python train.py --num_hidden_layers=12 --hidden_size=768 --num_attention_heads=6 --num_key_value_heads=6 --head_dim=128 --intermediate_size=3072 --vocab_size=32000 --hidden_act="tanh_gelu" --norm="layernorm" --norm_place="pre" --norm_eps=1e-05 --positions="learned" --qk_norm=false --attn_scale=0.0884 --bias="qkv" --tie_word_embeddings=true --parallel_block=false --init="uniform" --init_std_qkv=0.0228 --init_std_o=0.0283 --init_std_up=0.0327 --init_std_down=0.0327 --optimizer="adam_hyperball" --learning_rate=0.00594 --beta1=0.9 --weight_decay=0.0 --lr_head=0.00501 --max_grad_norm=1.0 --warmup_steps=212 --schedule="wsd" --decay_fraction=1.0 --decay_shape="linear" --final_lr_fraction=0.0 --batch_tokens=[65536, 131072, 196608] --max_seq_len=1024 --doc_mask=false --train_tokens=996700000 --max_steps=8226 --dataset="wikipedia_en"
Each number is 128 + 24 x the weight over the matrix's rms, rounded and kept within 0 to 255. Layers, rows and columns count from 0. Numbers have three digits each.

# layer 2 attention value, 768x768, rms 0.0228, rows 353-461, columns 384-511
153119155142060135096143120122125115148151121114158073128134130095078111115123128157103120086126176112138115127093114112116171159100100141169107136148158107136120116112155136092125102102105135131044132150124179124138187133139121089176093155169140115122101131134104156087094199130141095140140109138168094133133137132100084104085140127139110102113137095126082149122112120137149142165137
130141116117196111121143127104118151107108135138081085173119123104116085136140163107061142130111046111137110147114119093150106088169190096105115162134105127142126120184099131115125107109109135138154111156127146059161086129139155156169143135154183091129142115131157075124121072185164158057098103124132131078176130118190141121188131122111164103146099125132102102128079124163130135126140
146153096165153114123104114127129143136139156121101102089161111122149113195162079087110134122146172172117130136124146113104129124122115114097142182123125147112126085138104123159107142159127129127159122097138141126123176131128138141082100111094138108154095147163109130151110070128154114134153146167156172118126105113167164131107137054103120063169107164119153163169154120099138153161210
114159113125105136125167129123131100142135064140127107118092111144088124141083122124085134076143072075152142152186119112086148049155137119146129098054166126107093126172074129121152088126148087162149130116115105181113097110139152160223197130143113115097141107146081137093155059143109126092169155145163107106160184103114135142112110081165128117111149175129112124157086139124109116112177
163124137172134105155158145103116144122116129146152143089089099129104095124109176084166104156127137131089113065159160153194076158074147122116094167161093140115121081111134134147111100125135146136095087177139098152117156105148160049183146124141158134159095116154097150129082149149128115165100124133182146180114127111134111144154136118157133111128115070125129140127200145128106076058122
155127135128128154158115094124140141123125133161128092159109138101145138139108122115126123158147090109074100172126103159151106111168157174122114124141115112114119085153127122139135125134149084114105106098124131158122116152115139089092142132165158148149139078159132151118175155128132138100089075142129131086188154069090120085126122087132156163119123131132150080150138133149099121121103
121082129118114149111177161153115170111130092073103139099104154133146095123146185081147131112105141105116134125048129135143118125105167037162131118130120120124119141091151124151103100137167069150135140097158119129129108083150131163168154162120133118137135141150125134065146096141127091144097151159041109127129157113110075135153120101140128122148070120111124123129160139092132118157158
121120114130154097102153113136133099186085183125115081112127124130142142083126100143089148139126106154139118130157142075159099104119122183133130165148165154112125099102086120117163091098132140116160152095147160113128160155121154115112191122101128108090117150155121103156179117146145146135107133132141138122160113103137104117136129116183165078158141111156168153186169119121095130127179
121147138105103106121121165136140138141166059135126102145109163154131151096103112114134109165156152103106149139134087140100109088110161185100105117164150100136170109110086130158141113165120138115112121098131139117128152167171109084089154129166092139110112146122098128128182148142103166116083132093142103173134144167116136133083128133172158130144181171152170105115111109118075121138154
143129141149157062118178136142140089134059097110139139142157149145146158096121231154172099128167122152088135118163085170109178107147089105110136105127062119157160178151160120097130156137163131153080140144111087133095112123056105123092140123134148141149159120158130101128139093132081128089164148108134114110106109073112219163124125121105176123129155111162171114141142124112106128116082
190086104144068096145127093147127130155133131107165128114158068114103169088178067087133120145120189131137129115124125098140092158105115155118101079110118158109107117134108136148134096110087171131118123110117130155099144099102154111167153118128117098122152145144118154124100195124152103140170114153133168142129161130095124108083148115119092106164091136097109126166155108138153120116072
143088108118163162138120116083115140123114110126134093084133174100116149124070100142130133125066102143160112149140138137164145126172135127110131136106144123187151166127180126093132092133173154123148122132157104095146146100156117148103086123108137176152115146134081079147153152175073112103128158116109102145131111150137108110128127143098096132112131111112139194168146127088146126144160
138142137151127118054141122149117068126158094115109166132124137139156128125097126115113151130140096087151101140136127127157115099120114156113128146125111151101131120122139135130124126147120102167136110154142168123107136109102086161109128144117128114138104104113114126142101075122109110097162128133132109152110093158145138122159121174107186163095151096144128141158097122115106152102139
067134099109072124061125166114134119094141160148073156158119138193104166126116124123142142123147126146123107142152140158109098096134127112129116159093157116108122116074166128169102130167160101151203136139142176173122114112218126174115096115078144011106088127129130095102090100086065099087093108126108138217149085175137092129117121131155154201076157115128126115033138120118124126146148
123101128129114126074111121187128123129140108117075185099140117201102141093152109151138157173166169106176162150117125144088193100100083109138107110131106139147140104109120133109123109123142125162205118137164153150108134114125149146125104143141075108125148140076147123105066111081127120137131141153088124090109158152120140119066131143142178176121142146095097142089120140107133147154110
094113160114151125152146185147127108119122133123095133101142105115145098112134132044103137141139087132120125158142144142131163088132141114139137227125130146089156137109119133072125085111149177158192096115123145116128143097137156079136162178109118166153103120103154104133130081166121135148082140126110103090123146113149021150200107196157134122160122089156112100111130125141139141155158
100124079134125130083132096144131146149165137142129158132158152113144114089118107147171123146141128110098125110134193135091127124091079094138145167108182151111128144094215126154112158132097136092107111113118155158124163168139145128146080116073143170123134166150158129186092120151178128104105110134154118117118097049169192159105141080129149137090106104160115175066089138127113080128167
161112166135170114167116111162134114210158143161128085113171103174090137175123105154138142091146145134152145158161139106078116094083107167169064143132219122139163151224106121077112156080146137110144136137099148128141133128116126060207145178145135096144132109145169109117133094165125142132133110168125106089105152127137088095145123127136147139099140144098139118107139148158101102112137
145152158143187169169112129132135187146088121134133101119156147120130035126161136109096157090103127166137107126155089189126160139149067178141171136130139116172108109156145123088140104112140112126128136136126143093105113185127105118174145127100145161141152126151104124132175138193157196155067137089159110037138188087181123157078137169094091100171131100154117137113178137109177136043123
068129107134170135218082119105132176152128172159153112132120156096153110175094125108158137111138126163126137080156120122141183127152080139119157113144143167129135178122171120122159131118147116126129180124126158085134143161115109178079173106050118134184136133169137099153132125147148087083129165078104096108147083146164133152113127189099124110164169099125177150115143119110126164089081
147097149148158107164123149111133127106171166119116141168073109139097144109158160080096085145208098130114136160159151093165119123117113125151082130154086123081150100136125123110172133116085103158134120161167175108128139151175108096127103155160160113098089124151100107152164117155107126140059155108145103099169147125179071116114138139158143166110144079124134132134125127176153114109106
136123166136081154102136159157116090124187107135098170235114115170131143084137152173107114120172137148140116127128128171121116088112139124145093103145111091119149122147130126123063139113103083136102105142117117185126164174076107117173158131152108099138116108140177190153103113128106177115125074137115114169140112150171137169088121119128170109094178164109117148049098115162112082161184
151142107169147113147186123138135097155115124113141129125129112162090102071083118134089134175133136143122114141131089077156101103097121159128117122083105120119151104176079127146167127080186129138104110134113093091114148139109106123125203124146148166117152134156116126120081124136123163140148110125127190115137154082098145124135129103122161111121118099108125159160153127154121106082128
128098220094134097079163115114120087123153171124082206107125112163139139077098155100144104171168104138134135105128129133138146153135185150076151134113095100133103103114144124127119085151095070140112097157131169104114154167114156118164130117132073081109118107145164174161157105111111126127120103159112123094162135169096153141139122085150111138076121160132122097161156112159128115155138
149101103114149084126188160137135123107141132141117156096096059111168104144182142105131150132144161116139159112089172101115103105101181143127146132123103134106123105147150132157060160120118107168192114171146140131126169115131141194139119110137157081181096123145125127114122147183179087106097134180093160174125143158213167091147139066095178129097077139187140107119138129113123129121113
110132195162111119121110085130131127127172162123139111106178083102138131141115119048114136118100105126118119106116135133133174142134089172126107189137131121096156147144093121116160133106139116137147122152143125128097154113141146115104115115113120125128105143150133130118109109146140132136147094124149120115110123133144156080130120124154148163086151089121146107135109131130158152090133
141132114183108109088166085145132122158108122067168141108128132147125127093150119145151075108152185136116133061084123117073154146101125159123128166137133119170105222116180136127121173102117141133044130132094131125157163201128104114152130093100157157083115159156143130140112179124165100113097122133091159142115136123129162101086130082138090142123133177131189151102125149165145111104145
180165072144166135103089135185136147156064163115122112129138155094132125114166090149069166097093134162181123117148108097093111102095056078141128141095128129123115131143114140117133152075108159110111124086129152120143120149085159130139131144161139116092137154129136151191146187148144123136137153126119163132208160087136101100120145125126159103121074125177141188160145110134109094067112
124121094110147077157096151104128120147148096107117134135164142129107177142085120145126139098153128119148114126158146066148108103154124115120133159134206122139125105126157131190120138177125130141110130103106157123142118117108094145131128156066097116129154125124159128152148123132113130102204159150146080148089084099113109141189127201110132115128138146144113185153125122094137104190151
133114100137092154082181091123142130109123120170116104109143126173120150144122136179154143130149145093170159146134147133129096172069138130133119116096134125124113131115164119061144091142129137145132115139129074141143174120183114111071106120108131144160153115129099096091122171115111121110156178105090109120100135211092125094102146142089126136121120108091161152174110142094132135135141
136141112114067143105150136147116143143127159119145161116146150097129125108078071118171136159080111130175156095155167135112168108117107080076151200108141159104119147086137134142113154130096137142155101131080163068125138117103136187088106146106115107140162130126146131123070085116117126123167121167147099158082081157069137123155120126110069109099093112100083094112104136111134186149163
143113154155172111165138140151131109118117136144105160133074137154133123070150163138139118123151135151149148139088114148138116122135103109164128093200088122155151127135144134078167128110131096151157136125118141163145132130187109143170166153160090143165130124129130107147100106134102178102093118133132086106117156064123089133137117130077143125171117102151132096150149137127095112126106
114090108074149170149142124137127122154139181149180086170110222134164086115106130203176131150135102175141147159103101170177113126056093152098120131139130095129103126113116126096106114136119120160098127113110111097161108144162147131168098115070141150166127143111116111096102114098156141155155135138124151126093132135156132160138122142139169124116153105145117143105147107164135114169133
075133095139118087135108125150125150077088124125157117138163140141120170162140140146128152126065144148108149133093145139119096099159123132091109148124115134159120150126184127136152118109133159126175105118133164217152097123154143177153094127114148140137115124081185127113075110118084126121125096122091150138090137151135174083116114107168199132142069136137133082097122133144136123117146
113120119135095118119110112116127172132138108096147131147174120092094138168146152173132155156124104123165157104122157123131131161139122194131141138160160117115115124083142130145084160123153146129154113140125130150142164117113139102129113118112143164123093125136101111167175127123170124098128180147094166091071102184111154124103132126164134136112100139142132166127127135130128123150164
129106139153125131158151107115114096153142108154113095116174109125173096084090097116106130131187127118156114127147153179198168154113098089106102166148108107104110110091100135098074122135103104114077131148112089100137176152122149115106095113119124093167116163129133081131189097144165126194094166107156137160069115150136143114127140134110116135095115123121138160172153131166177155146100
153106129111109116077088122107137086106133113133068094152101157157139176053089102116145139135134128054150133109125095142145103143118139140140119157119096119095157105111111128116134126166156087145122138122107134129151149153124138119151165125114102097125131137094123103159123137121125096101111135123110136115098114143102108147134133166105136112106156113115171146129145125121148168167066
136176156144180086114162160129114125119135160136134130140133081127148168095130133142094124110110172113134124134118196139141112172124141145135133130141140126096122118084189121131200134107096123125155151131146157082132155152114106148095115174111153168159123123120158148144099137122129113103136140126187150095136115103173160124104137092123125161163073082129134102166155131138123113156084
119143133094136126166119115103153130068115089117095161082109089176049195137147097086140129111115107133118113077143066104146120105161134161144126139184147168104138138156138119150166124153157109153081132116098138218126113089153140145133180186213115116091154087055187108173147185139124190064085111126135060087077196104089111157107162173129115117132138110118147139119095136119083095049149
136137123153107150145106137106120149144111062127091140128140154104179117151098160163139107124179111092122101094129113121160070168128140111093103107114123088147122155153120133079126174161148128125113142137115084158115110153105172117120108122112102101117103135131107136141132136131125146109134138102150099122118138053058139130097127152135080119174144135104145148131139132148167132108120
158135157083166093079146144093142102136143129155121122130063125114115092170124177156101138085140144125128114111139150084119131162090156146157143064093176116130118074142131125167155119144121098093143132094158131103067097115133144123117156066100132124117148118194112133134158093142129081109163144152170172084118128150156177128170126118119089148148137139179116143190148141101089094138104
139128119118128140087130142131106109122145191124087052111119132132102135134152155115138155138083106129130104069164152124068107144090143154143093176139128170106126083111123127159142098141087115114127098155151157123176177146141114132161123129144166103097154097105146150101129116068106118105142083112113142148119105192144089090158133108179191082129114136115128132156144130141134147135051
120093097140107131124138121155118096125138161155140107108112150098165088108147119174149149150144104108150142125127120103116112112134168083118087120120127132153093109137103127092060157143116131093152116125139081085140159151137191111147071086078144104159110149124105114101100105141129097140174119151100176134151103134167122126128123122157133108128146129120118130128165121147142155137119
089124125139076137137102131147107119156126147114137059129139080148103147073143079083078149090117138165105119127122154202144152128145080096155099189160104115079120150099139117111127113139153152137129102129100121223172209116082164141179058132135112096142112125122189104118075134093113133140095136098066102121110137101105125090128119108162161143115109143120112145083155156144174120118132
079133121140162140159084112125142170138126091099128136125138132118134152092097061091106117160132139106142153150130116174156120112196080138122146117123111143110136169115160129114140149116176122146148131141111139193126138135128111133114146165130116163144100134106107109143130158128145142100093151128095112137119158120145141116120128165151153135095163087121129114088103107117164146120116
121115104112115120168110135156110155132156153088157113121153182123102123143143096143130134115142149152150149137107118141131122131125084100083111186123097135146103153084104129105116151133171177118125090143087115218131154114126145115123072164097125183144099147079124108110140156113141158149119142112092138169070118119095078144139135151153155090134116107114126154113154122140205154118196
142144144106143140096128179176118100135151131122110173141084146141108119129119044137126137106133159152114132143123092053142152075145121124172125109074136120158121104218111121149179146058149107142153130146151101091085113118104105156130145158126108163110143108136149164116098163150142119131148134110128132105216176127127059181076121179084085125169198130079098127073144132115090125075129
143110100122133123037141133122128102166128154088145143126095192171068142107062149150103125147175098104108116141153137123128084143126141160112118134059134130123176104139111132154138087078134109163165127143154143145105188091099120169141123132066127170110105070105164099123072146144110082101112117107056094155160144188095062124099120155132188140152184117090135137077128136089139152118116
108130135153114149168123136152124147113095092106157133102113131120112112112102075148121112125131122154151145163150137114129101097163111087125124124072105120160114157167137118105194088118134185130132170132098129199091105104081138183131115148124104111140130116092172124118086139107104144117120117115128133132176197093127110155125136172139094096163201119087108104172169112139140122082122
092178133122118124067047082137142176132106074138144143172201161139201161126126178174151161173142135082129076110124131155147157186129093139104136124126132113146113164105163136166085136170133127120130111132128172173130061174150154128111126119091119116136114112136123160175160084118152117163144156119121122148113115107139180094127125169130073221135137175180160149044097131137086122158164
124127121122112097119093149118142149078087099133142107149144177169135085153118167152183099152090113131121114164155119143138135141131075155119156108165115123143132132108139138116147094163085121107133143140151176109129093112115102162090126148140113133125093096142141127196158092129106107141131116152151113137164162107195125149172128170071122141145098104177108118134100128116077117169097
098129134106116139152138127104127121140149100118118107142110103119098114162144179159130094108079049125150150112198170124103116079138133131107126103059100117147123163117124125176123122133158110145169104138124161197080113069132118090113137143120154078104101104137128128082098108139122117137109113150103109131139134146126092127109135153135140126119112179130079131139119125094128094128120
112075125140127163120131151120116119164129140135091122126057112150139120052089104118105116094151102100148133120127126155145129170146170127194164106157087139114138103156113127109139125123136124129115125120151117146151115135115150130142140155176102097118126117123153127139110128117088156107086122109144084119172130091094075145126143134127115122133149112146102096114115135104155126113087
113091124133119119163140115110151074129105089131157129116176160135187136130150137139210135168120128171162132130111108209142095113082086119127096154174098128159142136113169127108114124178111120122065127101102054145174082157157090132128100110135110118157132151109148118116149117135114137142162122139129118166136104103161132118114111126111168141109086140137153115129108133131134097146063
083108090117144120152091118127131146114125094147165113133151139158162101054109141112131145168118111092114171158107090182122140130116071111117112142140045117127145145068101121124127092183078140123088110101114139114180134121151149144139155156134107143169096177116157113110096118114120119183083136126130083131164103116159153092150135146116155132113116101180150100111107105149125128143126
124136127137146106131140123144132140103109128138162183178149111141122150083146073136139127184135176122149166142095107139129158127109105147155148148170129135131142114117135121136130155109147126143148124123149166153191110142132093130120142127156139141142128103100132157163107145116134124131129146146137142103107160113164135142095112128113117132100076072135110138086125122110126118178181
125128137121171177144103138147119188114124128124108117141158110110104194188125099088097161131085109172170131190144165124088125087176116133175170105079171132092130139133129131170111168115162144150178105183161130125154115130111126122143082152093171118087120101095079199096137185106111096155147119122104137152131158157156114096074104116185121116104107126080102134118110127096202108072104
108175130120078135101134065122123096084109154118195134103118114176055111164146109124098116116130107128073133109144100109126137170118181152115159136159136153158121093188095137114126077129116155104127151090152158153142100100109132156064140140186113144091119088074149081159085103136124142147130113159117134142181179096149120122148137096117079143154158166120092104095093123109073137125180
130155116180140120100089071118137153134098094137144151121199155119198080097127091100115106205139139108158150139110085186132136154150066127129120129188100141119121114113145124162066136172109098126108101098163170094161170141103078118070164161150117181192112144163096128166140151148144125179100097131134079160144128125169135093148118113100123199110142097151148150093088131118081148210097
100140132106142126123080108095117149153160120175117124150115116108183111150085130125152149156141094113150123117119134098146161121185155094125142099115145117139101112147136118118076142135162096089161096099136122156112114142143159104129128118077147131148077129191108115134107115136133109150128143140145151117125090124141142125160119149128089128135095115179106114121145131119146151153182
130107119151162135133122131121120150177135117114085154116137171111165123071070084137133101135137168179163124114144156191118100140098083112149128113140103118106128163110116131108165125089136131082104122136152134133134147142124084149109186153131087135144130140147141140154129141090071150124115080099120130167114144075126145104146114129115158164109115095145148117139144133128131152138038
116136098097113092099105127119122170153154135125134085157142173140180126127087176135114174114100092135125140171127148175146083135093093132126088183108103107123110143080160124146142153138129149117136106150086141144133106127159185119134105156075107149182103160116119088132161117141132123148154129121079137138150084145136121087151131125143197102123094151145148164102163138161214163158134
132157110211118152144116122137110130155127171113104076170128135106131109123107047110104135193114145147137121115137147129122145134134132166154131165180139183112081166171111117147111157120159134133172121151131161135134150151137067152117125133114154152138183076090101161126102131082104148125124091135101168155107148092134115134113130115114098121121136122127104130107171127099145184139143
165101146122129127145117151082144105205156094148098121108112126124163131118149187138114118039168141141131123097125145135138089117108124073143086104115114105128131133122162138061166136167157110115059113098106083170093142117169191124165099135166099069138140180170151104135166114185110160102122148115151129122098111084118156140172117111158151130141134170160172176183173128160149065111098
114127125165188130050132103136131113139113136113154188114118118127078110108080093113074110191146084137100145172153106169119159107125093148139143128079076138140148097149100127142105109107164109140166138161155165087133181127085081140115146151131144130089124097109115132117077122104139093121123119144111128175201130155166129136098143129124148107104213120099102093077120143116178148145076
091125146158127117135131132079133142127101085130073152112105074134118104086127162136110118148126126138116153119159106150145147121166080136114095099140057134155130127092166122140170086135095109115098128121125141116120110088103150152112168137159112083179118144131149135180106091148113108136060117141157098105178133142117154116159129160089118146138118124182114106148142100130121063171103
151160125105163138103150129112139122105104154150138170143131153117109126162141124191169156183119110156121141158157148084114129103104185186085155112095147137174122120117111133149092149119095128119180128131126177005090082152151085135096147097099193097083144109115113132107121117104140118123171114187170193137179102151216162106112117108111088114104114171126096107110105115086099150152127
130136142133105107144106180170119133081119133132136108117123148085192157143152123149143104069094170161114135148114134101128120152128110113140161112129108106140149191099147137127201146101123191119098147123112145148120088149145109137132138185161119151125136140125139128137109144120144159111136117120181112127125149087146128159144101108129106104154099107098121080156097128162128143080115
124122160116138136162128105057136134156129101138068119105144096109176071131098100095109127167168109118114160113159112154183140164178141121113130084140109113098115121152148139150056144120180070102110106101146127082111127140110151102125201132151143086132117143191127138143155138126098111107062130138163136150119090107126164114109105145114092184109151127180135145143152147128080152166082
161131174134109111108175176131107120135147198145114117148135109121125186147153132116126135078123163203113087102113184135134114177106108123151142116179185129092139107154167118119126129115128164079157121113151110075150114151124123126080049143103127171092110124147155144172176170084070138133147124141161173139131077097170115123135125047116117163183085080115133154110141134126106139144114
158133134145127133058102168124132113092144130137086109116088135145125161119135118150131143107120128104068095065120072086142106141117124113172110065144155136148114110158130127116156105174137107125108137117093119095075141126156150125168179144125085088115147122175128078143152166133124099118106089140067133116153154104145116136156127147104110127121188110137167140144132139130073123114109
156141134183112114143163119133118113117133105121133121134172124094070178150146122101107135134119128154116140146107144067077134133148132144144108159112178151121155147116140115183109134075124175145177132145113132091125121101117097103081090097121140173140151117109087143119132174155132079158148141144102188108103128210111126098112120093134127129124101147095111129150137123108149106122152
195157151151153076083090174165115115115158116103104129137128144149133183097154136100127137110111192129144118162117135094177111163126117172157142104147105130118151142101134121137188153119109096153176146130121161124110115139132051116154144144120118115129132112089090124143134136127136111139124093131126131115114138125104145111126142138075095131108090084104132099176118111123099138124067
156122128134091130152114151106122141085148094127112108120100145085142124180110132132169132123151116136134100084120130079118050107137162116099120114117153092127120117155123134110111120143118158102107147131117079115109113142130155142141110117120112115116134151113119145137159146131123148124136158106122148151125152093129112142090137107159111115136144145122106134159138107170136148080150
126094113121115174127093135102137094070098129072070088073153080140101128183182187089142111098085095115064116126139124080091100078135142141087123150148117161145126146125124120118130142137087128137149093147106131154131156078101145174151078148190196103085092108058158117089132131104131096076129102144075089116125130150119092132134125114172167079143087119091133116143079150105120103087135
095162179122125073063127126071140123158148104167141109148132129176130136103120157149072144125114146102110127112115141165162093180169087113145115101142128110076164120121193132145171120133168080087105110095134124151135189116134113137093161159150101203156134117192137136187138174163105106107082147125090116132134123125153170107145122114106206236128109106187151164070123150123067098148120
093079119137144138189140116131128153163095144110156084157167175094150136139158189189141091122128129192191139141116175182130095101095114117115100149173101099123126193122114120097088157116129145171116132105094116226168092132174148139171112108123120084129091153094128102099102143095128163135146137135112141166090121118136126133124129132190089128065050134140153110101173108112174083164124
133111128132103106110149097171124111148154129088143139145097128132059137155114147117130120095131120183143133149109112152139127132124139148147075152122108112149153123163147128113139075109118115171117133111119080174147129127168146116200110124130096143142127143097107085119087129143108160084154135105087138123129109162071108117149137133170190096158100162099163128141189127151148116125112
109118165108139127107105144117122122161161103113115117133117135158093133137125153107086111086125124137123134109131138166132127144129075147174160095171096115096155125151151138129153148134164090122133139087155103187143131089141068139085135174178077139140138105177143145171192162119068168096060137102103083141146142139079103136160111119082134160124113142151118120084076131107100119120107
134131111148089118166154113127141127093120133149172148122127118088194104162147199198168138120154141107139125116115155094119164124095172116088119097108130098185125129133130119121071133107113140118144158107137109123141072151147164103134144019080163088140096168153099112116114053152168110107164153120155184111106065151135162132113124116127095097118117202140124122135129122142105133138150
148160131119136161103124189100137119113103146161087102128111109097177153141130164123095147075059146143136113111139157089084077122112137109185176115094178121109132111123150118131206142120084161114143164139124137058088092133114115154129096115109139091085124110120119111121161133101111116102161107122177155116099092151167143153183122111170091072087130109104095100186095133098160125123059
124143157148154143143174131096132124185119134130103101124082163110150068097059034128105110145157113114139134104132060132098184127165142142150080099111131127124105116145087123132122127123164124114110145142087101104103125132093114089115198148088094130150157147189139126135124126142164119113116149127179107071171125130141120155114132173108077130153225156138151153096166121156147144126182
134154136180130076120176114170116114131133121111147120118137181141088173138113111078089143093101143161158132161101126114118115145126129133158132156140146133130154121129141117131174149116154163126145121117106136092108144126194090109130110160140120205108138128109111080140151155137115137087141110141114137164109105144109074111132133121115167110110087101094156112120154137123121158112084
096160132111146114071137094111128142145144096130167110134169184163121155159114164143180152156077101131141093111168129171156034144115121132109114175122147134111142120081150130142134141148136119104091079142159114097108137119175126137101074123072130211145128108105139110138133131144105121122152115133094122204087118148132134115161140095129189172098131127109185147063118116140113139105119
135130142111094126123135139118129119065146090129089136152160092161108145083100109068126098115124123093103094140158125143152142133127090130120156166156116142049121137080130131101139142145123131105115130159094172134146179145098091142065154197171080134148109116125156119196155172129139118127069161135153085106134161131106095131132129166101145152100108060141108134174072138114134154108101
130138132175133140098129123135116089141102127145084095131060132109148095096106070110083117147116120145127126126123066141107133107162146105146111099126137139087138140167122128137161079134128131121158136105144143070129137149090113116138158113144113083113169118143123147147117125107091148109110085099127106116153122092130123129137137147145097147125197152154111091145135155124080147124090
114185120108136113120125131148133079112114098119115135108177148184130133086128102118101134083085134101126102112140152164093057148140086074154135142167103129066143145120195134144189153134127145084086125116158142137168157140135071164105136167179122171139148106164158141186131116127096166083120100091123023143161141073185107124127122105122178164143099077137111124117061153139104142099081
119098158092074133121127177092116099111161162125115035128110108123082081179117121111120127126117112129107121113160139084116136122133160163117104170106149130103096089121090120128098095165115143114119123139129135115126128102112160138144092092123139079108094131121125162126132145119144099152148150138135138105124123223073094138119122172151112106125162137137094143180173115151114111139148
166113145151110083140138184147116119110190139110113103138147092136092184069090103065124109053154164116093114142095117111115111191156083136179125164194096115071139143093143120104141134130133158120100129124140120176156206138135109111135136198176087166145085152132112100144164149159105156131106139123112106097101133121098125128091110101130167106162077074155167147155106135182181143104126
134136088165102128163130139176140139120139140126144092135158189086192149131165145142134150120130146123172114121094161130093127106145158098134126191114173130148092160127139117130104218128159175153181138165110125128107136156178137080150073106037150106167158138062059091087179091148161135112205098125114170128000051130136089123161141119168112041097080162097140155150175116104155135119136
101149111120077130151129121116134136112115157146082124110119067098127154195134174130117159145075107142118150115145161110083105099173176146115143065096171149161107165142166122150109146122125127106163108117130169100112055131119131092117127103131161047105184092122115124107098128126096133104130078163149109120143096175140107111152139121111120130086086171153074099146097116112068113133101
146133123102147090177156119103132179112109132139144156103143119103176128144138139119135167129102117115138172136111143176122117109144180156138142107111133106119130091116184121149153165121143139136105122147145113067148104113097125127159130090118158147135156153141092155104144106164153148099156136127199130070099075142082169103099152098115128129117083152137140117138123130132112148125155
106089110099111090161103097133125165103100132122189166132106094108110071101132125125156103157166114145099151145146075133149213112135138114068156135131085132157114088133094122092062094139116145142121145145126138135155131109121144155116127124129108088126119143119142134136098100143155117148148169148180118146182147119091125139110132186119116104150136123132083117137138120143108102146184
141055138028126150104176157182116124156190153096170102163111188111084067072117139120124125078137083093115154166092081129146152149104122142162133131089106093111128061087095128096133088138155111135129121113124099098153128114109186088158140148081103138117084184122128094127139168126158103120173162135113179079135116132088113158105130134135144098161180074116114176129144148155170145124139
100132132133162142129090126103126161117109089155099134132150127112187135106087103157124143192181128094152160125130109166153099192161132142135145077111113118107109137139101139131122141148136099122127125149139108119133107150108119132114130144132125112122133116164138181134119115115126087158119142166157118128149167140084170109096138141129045182105175121147133104092096124116145166157129
121125133196148159132136139122106111176104162167071112156105126124147124049127044136065114177123105150167150144077146138082106104160147054255155116159149134114133089147121115163113112107124129127159151146143132095138126184124108173167095096150127065131158133144142181098035102110088071146140110141143120110180136063180125130118126115134105169113155153134098102097156128090137103137106
127123120101073126159142098057137136119093092095137092110170117160023096208148181133127111153087076120094144100147133081096079095100136143102124152105141137135127098124112138134089124167121109136100149126090093174139127074086132150141074106163125109072112101117135118102166153146158121128131175144129117121126126168092143132122132144124131100099125167113112122117134116117115076146153
121139135126125126159121122115130163087123122076162159103114126114073147178092102142103104126118080155085133156198106097120162141162115141100142134085135143145130142152119135103118140099160150124189134184118128186087130103106089126097110150164095148095109065126144106111139123125115135131144146134119087144182192133094079140108134175116103098122181096056058118097141117081116137091134
113099080158130183145103171127111154122131148108090129122100153138115152115101072136118113113088112145127144123134133126122086102147125132195145118142139139129146177197100122087146133121163146141125121159107125166125104137104103175188125163149126129079153089079170144126047146081092147104156083145099113153174196079148040145095116140156117101121166082075117119092156136109160128104098
150127148158123145108159106116124123131159143147114188140153074116094114146148104090085142134149112159129122125104166125094123139162138114144135130172169124099142094135125135125068125121114128115157111091165149101153137140068123114095107120158146101139118148155109135152150121123098149112135139114126173135137102151145125091099132078121150149140046158165130180154112136136137120148136
128114114146135163110129065085134146094079127130141143116163137144105153226112125109155121168135100141102120129143110112124065129104164149094146124085165133147114128139116126107060144142121149144131142111122123114104091119067145155104073102133150097073107084124147102180184138127116133096132128140115142183168143109104157133126115119126097135054147136091131132116119157093122121155133
134111124141114107125107117082135105138125148144149156137123109134146085097127123160169121167139103113092114072172097089088177099128136125146099103135112139153131134128101117113091090149125105118115133138124116139119093093103110154130121133176110088136135123130162145128084056103101103120162136148177134117185122111124125137105115141080082156127186175164135131103125122128087113174140
125156153119162118076134113168125111123134104096169123119102146173077097098125091092082117139144145111105118166119111149182143161155105137153178130148131136120121080151115121129157108131162090114144148138123123148131161116129081147073146160138115169127158124128125132188165138114129133115100125122099123131142157112105125140129108130111161155167163081112135157111130133136113120098126
116138106124131172125131136146125081137126125123110077075145107124077104118145083114120139146103108089144133136143124135084090068147138118123120165070121160131116131100110117120170111146099109129110113145118129158114210122123175150157100102114166130137152101076131100067082110152114102143141092112105103150063122182116099098164121158153144057104149135106115135169152120156196134113110
105155101114133095089137089178141139105143111116188167158164141116127162142118164175128148150126111111134129167117136178126135149080079148091109158143118110127155150078136125155106108140073151136160125096135161119136116122115142131092097131102126152189104139114169121139117125141146124154128147121093141125118091198133161086136121143151206142122094138099135125090096123145168123126124
119143121045143149067193133178126103124129118144133121139122097177085179156143124143143149118112135172134100183131120125172093156095102194090102116080172121121132142130139128155136038115066115150136126093154177124138106123157148116143137089059113132113106095095186127109100156107110108168130090154122153109123157159152153114102120107152188162155106099139098088158145111157124089134132
133118135159124130174095154118110136161181147130070106103087158136190140047107095151142134074111138124142127098127133175089132112136109080160098114128089132145111144137137134091162167138178122133106079151113085206159123134141142151177082154101098135185139127126101145104117144119122172125104144111126115112135167081142090135076129160115092125138155112125118134094144143146181143113152
146133135071111097069130155150148097096139159156111142127141114137145113160167166160190140138105160185106104151130124085145132102094160122087101138087138116134146103100150130135099092095072147127144115117154123072139135149137143107118125072104156130097143146135122165119142120124140097176155122137107138125184065190153176105133125142112158145132112170125114129134141110161042074140125
121155075103136181185113143102140149102071121112148119098166227144176122145108167143141133145070098111136108064177127182107079105091148146083162165108137144112120142101135138156152206135169124123081098201117125089137108131143076146170140149131182135118184111125120140052182115083146166088137105127151082177061132120167132155134117120157159116081149139116147141138088141103110172105103